Each number is 128 + 32 x the weight over its row's rms, rounded and kept within 0 to 255. Layers, rows and columns count from 0. The size above them is the row's rms in percent of the matrix's.

# layer 4 MLP up, 768x128, rms 0.139, rows 609-614, columns 0-127
size [ 98  88  85 108  90 102]
[[139 180 141 140 161  91 108 153 132 131 153 123 139 143 133 124  42 171 143 120 131 119 177  76 149 142 140  87 153 205 151 128 173 152  77 117 185 118 152 172 157 105 153  72  68 143 125 116 115 117 131 180 173 125  99 100 136 132 152 158 155 167  65 130 124 157 118  99 128 172 181  98 133 180 191 158  56 139 104  58 114 119 156  96  87 191  81 163  99 135 112 120 121 113 145 133  98 136 176 128 121 109 129 130 127 117  79 137 197  92 140 202 117 124 101 157 139 161 138 126 165 130 131 136 149  94 159 109]
 [ 84 102 120 152  64 127 135  99 159 149 105 118 143 117 115 150 100 121 158 143 106 155 110 120 113 118 105 175 113  81 103 110  80 131 144  79 103 107  98 135 112 117  65 149 137 177 127 107 115 141 115 132 145 133  64 118 105  48 128 178 153 169 100 111 149 167 157 140 124 147  91 134 200 116 157 201  65 145 165 105 133  91 138  95 100 127 196 106 136 143 157  99 151  62  78 135 136  90 110 156 129 118  93 158 107  75 129 142 223 143  98  87 152  85 154 134 148 144  82  87 139 180 181 125 125 127 123  65]
 [167 174 164 167 117 128  84 139 179 130 122 108 136 112 150 114 116  61 103 127 144 119 100 134 168 133 102 123 119 142 148 129  66 162 151 102 125 103 127 154 160 108 128 136 110  92 199  45  54 105 112 122 121 182 116 178 133 127 158 157 186 163 101 186 138 114 135 100 121 131  93 126 145 159 126 124 148 141 117 135  63  91 122 133 105 112  64 148 145 135 139 151 121 132  92 117 109  80 151 112 179 114 103 175 125 178 152  68 147 146 175  80 134 147  83  96 200 205 135  71  97  87 101 139 169  88 112 150]
 [208 126 131 118 121 154 124 134 104 146 121 119 117 162 111 165 131 148  95  88 120 141 129 141  77 151  89 146  76 155 164 121  78 171 170 162 118 106 156 128 122 139 112 142  85 135  91 141 109 170  62  99 134 130 105 121 101  72 181 126 103  90  70 146  81 167 147 123 134 151  87  69  95  80 143 182 159 117 163 174 106 166 139 178 167  47 136 108 123 169 109 109 117  98  98 101 115 124 201  97 141  81 140 146 134  70 186  36 124 115 128 110 153 160 114 120 141 100 101 151 167 155  98 108 116 108  93 143]
 [130 103 124 128  82 142  35 141 158  88 137 152  61  89  55 156 179 143 129 126 125 126  96 101 141  78 101 128 114 134  72 109 114 134 138  98 105  92 139  66 101 143 143  85 151  91 106 172  83 137  57 174 101 157 136 119  77  94 104 115 133 135 122  72 153 154 156 143  92 120  99  50 118 102  97 156  95  68 144  87 119  95 169 128 114 105 147 148 106 105 174 113  96 138 117 113 161  99 131 128 153 132  78 164 184 119  93  96 122 144 169 181  99 195 148 112 113 124 160 139 113 106 131 130 161 179 169 138]
 [113 136 192 107  84 106 107 136 164  89 100 108 111 158  96 135 138 100 118 141 117 108 115 136 109 123  83 113 118 159  50 143  60  95 125 147 164 155 109 117  55 114 185 143  86 153 166 174 168 134 158 125 122 158 179  73 135 120 135 129  72 179 111 141 196 142 143 110 101 178 124  75 146 145 146  89 127 152 162 133  95  95 155 128 107  99 186 160 145 109  84  97 206 103 138 135 146  76 121 118 171 121 142 131 137 167 173 112 164 138 181  61 122  83 150 116 149  70 149 143 105 152  89 170 144 106 160 143]]
# layer 4 MLP down (transposed), 768x128, rms 0.132, rows 609-613, columns 0-127
size [103  96  95 103  92]
[[ 84 144 136 126 158 135 175 176 164 114  94 126 167 117 139 121 168 135 146 110 146 137 108 129 152 152  38 154 116 149 144 127 110 189 118  79 131  63 137 125 102 118 110 102 179  74 130 171 138 176 184 146 148  62 153 114 100 147 129 131  74 123 141 125 147  77 103 125  82  84  99 137 108  82  76  34  79 162  91 121 140  98  89 132 142  89 149 172 181  93 100 115 102 121  82  71 128 129 127 139  83 116 139 137 157 174 159  93  98 161 157 137 139  77 158  92 155  99 140 196 144 118 143 135 108 148 128 151]
 [118 120 112 102 122 104 141 164  94  69 155 187  97 187  74 130 105  87 108 107  87 150 180  97 134 104 204 186 169 179  82  55  98 144 157  83 142 107 118 219 163 145 202 102 114  69 106 135 154 120 145 130 154 105 122 125 122 131 117 117  80 125 120 126 137 157 145 135 111 122 121 125 140 149 114  90 166 124 137 101 100 182 102 133 107 136  69 138  92 136 108 102 114 144 142  82 122 135 111 140 130  64 145  34 123 108 131  92 137  97 119 164  70 108  72 148 153 168 147 133 117  93 103 159 129 101 140 127]
 [127 140  88 111 113 181 115 130 112 112 124 108 149 150 162 100 134  82 139 125 156 185 131 119 118  82 140 149 123 167  86  95 147  98 165 146  98  90 121 161 129 140  93 162 178 127 110 143 148 160 174  74 111 168 160  71 102 152 105 104  98 146 154 108  62 143 167 106 118 136 127 115 154  83 121  83 174 173  93 149  69 110  90 161 162 153 125 170 105 157 151  64 161 172 116 152 130 116 155  94 137 103 131  95 114 170  97 120 130 120  41  90 100 122 132  64  86 163 171  99 146 126 218 175 194 139 132 143]
 [ 67 107 136 112 168  94 120 148 149  93 178 152 118 134 112  86 155 152 129 155 137  62 125 130 238 143 121  80 163  97 139 158 180  98 131 118 138 129 123 130  89 128 116 147 145 105 193 146 184 142 108 135  74 129 128 144 131 144 158 167 156 124 120 166 177  95 154 170  84 156 111  99 134 145 132  95 117 115  46  65 178 164 155  96 216 150 123 100  70 134 129  77 159 158 131 117 154 161  83 176 143 139 126 127 126  83 127 173  97 145 119 154  95 111 109 133 165 114 147 154  74 171 147 170 114 147 126 120]
 [ 83 126 157 116 180 168 109 107 147 120 113 124 119 151 124 114 178 178 101 142 160  86 155  73 129  32 107  73  58 138 131 103 135 110 135 121  91 206 100 150 127  99 116 195 132 139 180 139 135 128  95 116 114 120 109  97 156 123 141 140 133 142 157 146 157 124 120 141 108  57  89 111 128 122 134 138  62 128 156 113  62 106 166 132 185 105  92  73 116 128 136 145 105  73  96 129  92 133 103  99 209 114 130 105 156 109 135 177 115 169 117  88 114 109 121 138  96 195 109  85 187 159 119 102 132 108 112  75]]